Weights of a small GPT-style language model, trained from scratch on English Wikipedia: 2 heads of 128, a variant of Adam for these matrices.
Each number is 128 + 24 x the weight over its row's rms, rounded and kept within 0 to 255. Layers, rows and columns count from 0. Numbers have three digits each. The size before them is the row's rms in percent of the matrix's.

# layer 11 MLP down, 256x1024, rms 0.0921, rows 229-255, columns 768-895
096:133111137149090123104142119124121131130133116121135099131097134163120123166101141119092150135164156124093150102146144115124144121121131117108174146120111138125130147135147099146142158133090165114081086124133126130115096151157113088125142102119129142101123142108123121173111152125087125168159137157151127103152113121130156131181114119133148111104111123179137131145120128142141121104106
098:105124116122127120129119120148143136137089123119118147161122126096184113128158105127073121135072141122111134101131139133100096119096112137103066136099144150140090119125121113131147133148126110141136134069155133128123096163184146093113132132102120139149106096091160150117114132150123110145097103149125126091118175154121114092121107152132172145148111108138093125115154137117158137156184
099:086161153134135161131136101138149123113104124114123138097146147116095159160097103096136105131150119142086152119123104116096104109142132089164174120144125124106136085151170101115142145162095116158135086077130122127133139146157142119126099107116108114084133121103066115153061115138098160153154156131136106112116124132076118125154152131144147158089147135145134162093162127149118154105122
096:116114103180150106113132156121163179113134119156206160129113127142150116155110121168143104134100151105107130139115135134135100144137168116163133087120123126105138146130108127151128090135128095115098148122139154108159152186107116112127118154126155097127124095114104085112107141109206140111186190110116154109145168131120107123180143075116114150170082134123151141092113132167166112143095
097:186101093136117125102095159171101096136127146156119102135159122127138120150119105173096104118114126102114145172141136112120136133140132118147137123116137130119178140116191144101099163141142095119115126125126089127130127110156105112122086139164104142140147117116136149109119078130124080142145140054110091133144151134125137113114100193099142119149144131142146156118153146153109090156160
104:127100119097146141124123124150105125125101115112108160141111135086106110139144128146119147141179142144131140103120166136163134135139165151108131125139109143105120171174118164144148122131147113147070136129145151151144100124098127138130144157101160152122129125128131110111135121133138126160151141172160150114125111105057097132129151136125121137073097111110116127107137168140157136114104
102:126153106147100124151109116125114127107136099144149132102132132130162073094112076102089150117146116136111118130106111119166131121121100119149151119160112154112132118084075149139173128125134103135094115053122152100121136148111099152110153130132113165104118136092178142111101160109093118125150128157143175148091154143077110095115116147132145146150106164086115151100121111140138089103090
095:110134111099154117142143114139114172130177117119178131131125084139110165121138121081109159097157106158114179096090121153109099107146116075121131139116123156126141109113078113131118131145106156136154087145093119111164136104104181134151162142108095093125123123156107130158130106115106169112135156108119110160098126120108167129096151120147158138140098117121143137109152121134101113170130
099:129119144115129078136116134112126123131118144138167175149141129118117168154155119140167140113130095124134119121182125108110126109141117169107055089104136175094128137081093134133148072138165147154106133132154108125092147179173113137131139116118127164141120137122122169109104134146181116070099161101115171130131113149123094165116119108137122118083068121134155116134158135144167168109133
101:068123125121172115094122121122124125108152142135099150118158151144122150106115117096128102160173118100151164137161106137134142116100133122166125110118119116114117088124080117116073145100078145078109118144124156138115084135124122149085140092124133084106170110124160152160116141119113111106131152123092075126105122134102138116121123127105100151150147113145155133119111125130156114131135
097:144121130122138163145105132086139119193144111153140134122102124136170118142127158136135127126132095154123143133137101141142108154094149143149158168134120114116135086162118140146133080137136160107123111134129156112139128098093127107176124105107117104122093121180117130128098129107146110128129095070111139112127133203129096129137170164084135126124132192119118143086178102133102122105155
096:195135117188141101137107162158123184105098136092085130135091109149119106134118133151099124134133124098141092107131171112129121097096158132142131106159112141096118148156179107185139154127089098123104097153101125095173119141141161139129120172110161158154162113168131155119143153123145167092162148084151114144124198177098126112140155161113153122138109133126097106115162142170080150125142
100:137140128125104110109122127144130100145145123108119112108126163102096162144115123097128116121135074098164118147157129135152139120133090124125105122088140092110157114115104137080130112171118169133140123162111136108193133085159137118184144131156110152121103106115152133160142107115120119144130135122095067107122104177162124108143109127127139112095138121143113129119175135111107145165114
092:143124157123102099148112119102118149178131108099123139118145132110137071111113097123134134143150098182105096112131127078091116123153124156148142089131139116125144141117119105106146128132122124105096122144130113125119099122088124144137141127187148095093171131107142127175113109112157159122129111139122138113157146125137116094152092109126121136088129129124110154127142134108132151095122
104:102105150107147155113108129125111145117140131074119103103157130135115124187131158119131146079135120115120128092098050104104136121141098115130148107128103140138096163142106136167099101141148104122151074131124154155156106137135143145164117161126125117145171139121088123114136124137131154119126139138106118077128131148096113168141130131154123106175134186085107136130103076150105105136179
102:095139135104125145142124131150138080144115159129122118169127132114154126133134133182150137143174143102120156135179112145112124096121123151147139157149133163122094139128135149116124120064067140130117111162160104134131116150115196114111149108113179120127143075159159138092111139120153128119143126151076131127136155148188177118107138128122129147165105128126137100109134103143144111134141
095:139125119124117106151095099126159102145117127100124148149112082171087134161141112079117146113116172117196139115164139093140098094156093155115122108129131114100160134137128128116132100120140115159152157115118142142113138154153108095092111153122110133147108134115085136122137127139133092121122105148141120150124112159142144115103163125138084121122142124108077107135160143114110114121150
098:142144149154099116151136130157155124088116140184126151124117097139114107134097124110158166127131146145161144126166128144092113125070139125095099126119126083129075120137078119139089095128157119142126116145140158152121149191150156121120090105130119154110130104187108116131134125122100099111132125112117186080155124108149159135138127172100133144109112135129129173135135087114121157128107
098:181141106175177115130162148148123110115116087147111105130173099116103125136114130170135118128110109096155132094105122113098150142124126186129160160112112123106129161133092123139146112140115147102104158127092119136117095091135137077145142099080162103144136131130179178152140187142150139148096157122148158138149112119154100125164141087114084126139134121124124084116103078091156156128132
109:101129118160113130149158089126142167094164132132131158159086138143166166082148159158169137138141127147165151121127127108126146167131144104102148097160123158108104065110115123084104083116105073111141103115102122117143104139076149156121180127115117106165126107132156085116120175102159114122155141112136098152116147107125116117175119120123126144120130134121093130121127108149147078172152
104:103097127124123171122138134115117134084179128158174125135128130108097177108198115142115151131108142154128160132097148074152102098114115099092100127120166162136148143175126166119137150093169122105158104163128119079157101169123105150137138172112088135124139179081153096175095134084151104158096119132115121124144105172098150138125055092096110143133114101138142123102093156151138101126104
102:096167103101102138132156141110144142105184127141090148090092113099086103143134124126102092077116166148137101101123125137096101064102140102082151151113124134140144172154137145094163117137137127132119139098105128056146186063107159118113091151113085158111156132117164108134131170138150138113123168133115147134138134109165141110069118146116134148144127111156142116160147065139101126123160
099:145132161136163123145118114174078111106116123117178151139110119115114117100149145112116064111140129135146123072086125158136140106103105171142116093138124094124124120128110109102123130132109134111115114175134132164127126104123136194158152124137101111127149138140100122142146133144107110152115163140126119135147173143138114145167118081127118157144110115105078090145098115112130127099134
103:099114119162098139161176130133122119155140149110137147080128162121106100113152117100147118137120110141114110098135118095123124111110144143129117105129150150100169104159162197122147101123129078086153098116128077114102111121163149145117129124178063132126155134125115130163119103143115147152123101126118121133162142148140108156142103131111116095073128097136165106086168095141130193115131
109:124113136124138109156148098140138126128130126157092131158130132089120110158138149105116107102174176162136115139132060144124133117126172130147122147157137141135161164143114133075105086141144136154132129116130125081139129106132059146159143090132124116149127143075152115122188129131145129116115081132141095165126118109109105132128155118112124171091130099129135135137143126089095135113145
099:076073143134120155124135145155126092115154122107102124092108129122131089102078158154130157170173109130145138079110120110165155145173159080100130098101131159136086116155130108085126111102117114115133094157148136113132168101124137135095163091121144160155112110140141067116083122139117137128151170078111140096119123081120129168114113113139119123146154148089128145132125127062147118137129
097:132119160108131084129128145117146102132119124090094172096138145125124058136120130154140076123111118144168115149112141137095123090115161119088130125089133141126163184096148162160098113106101088111153087081109112110152115126109083115111110173126119111144125150102142071149110109132115111137113113157156139131140156102163101134153097178121129135092108105183175114148141138105155140135151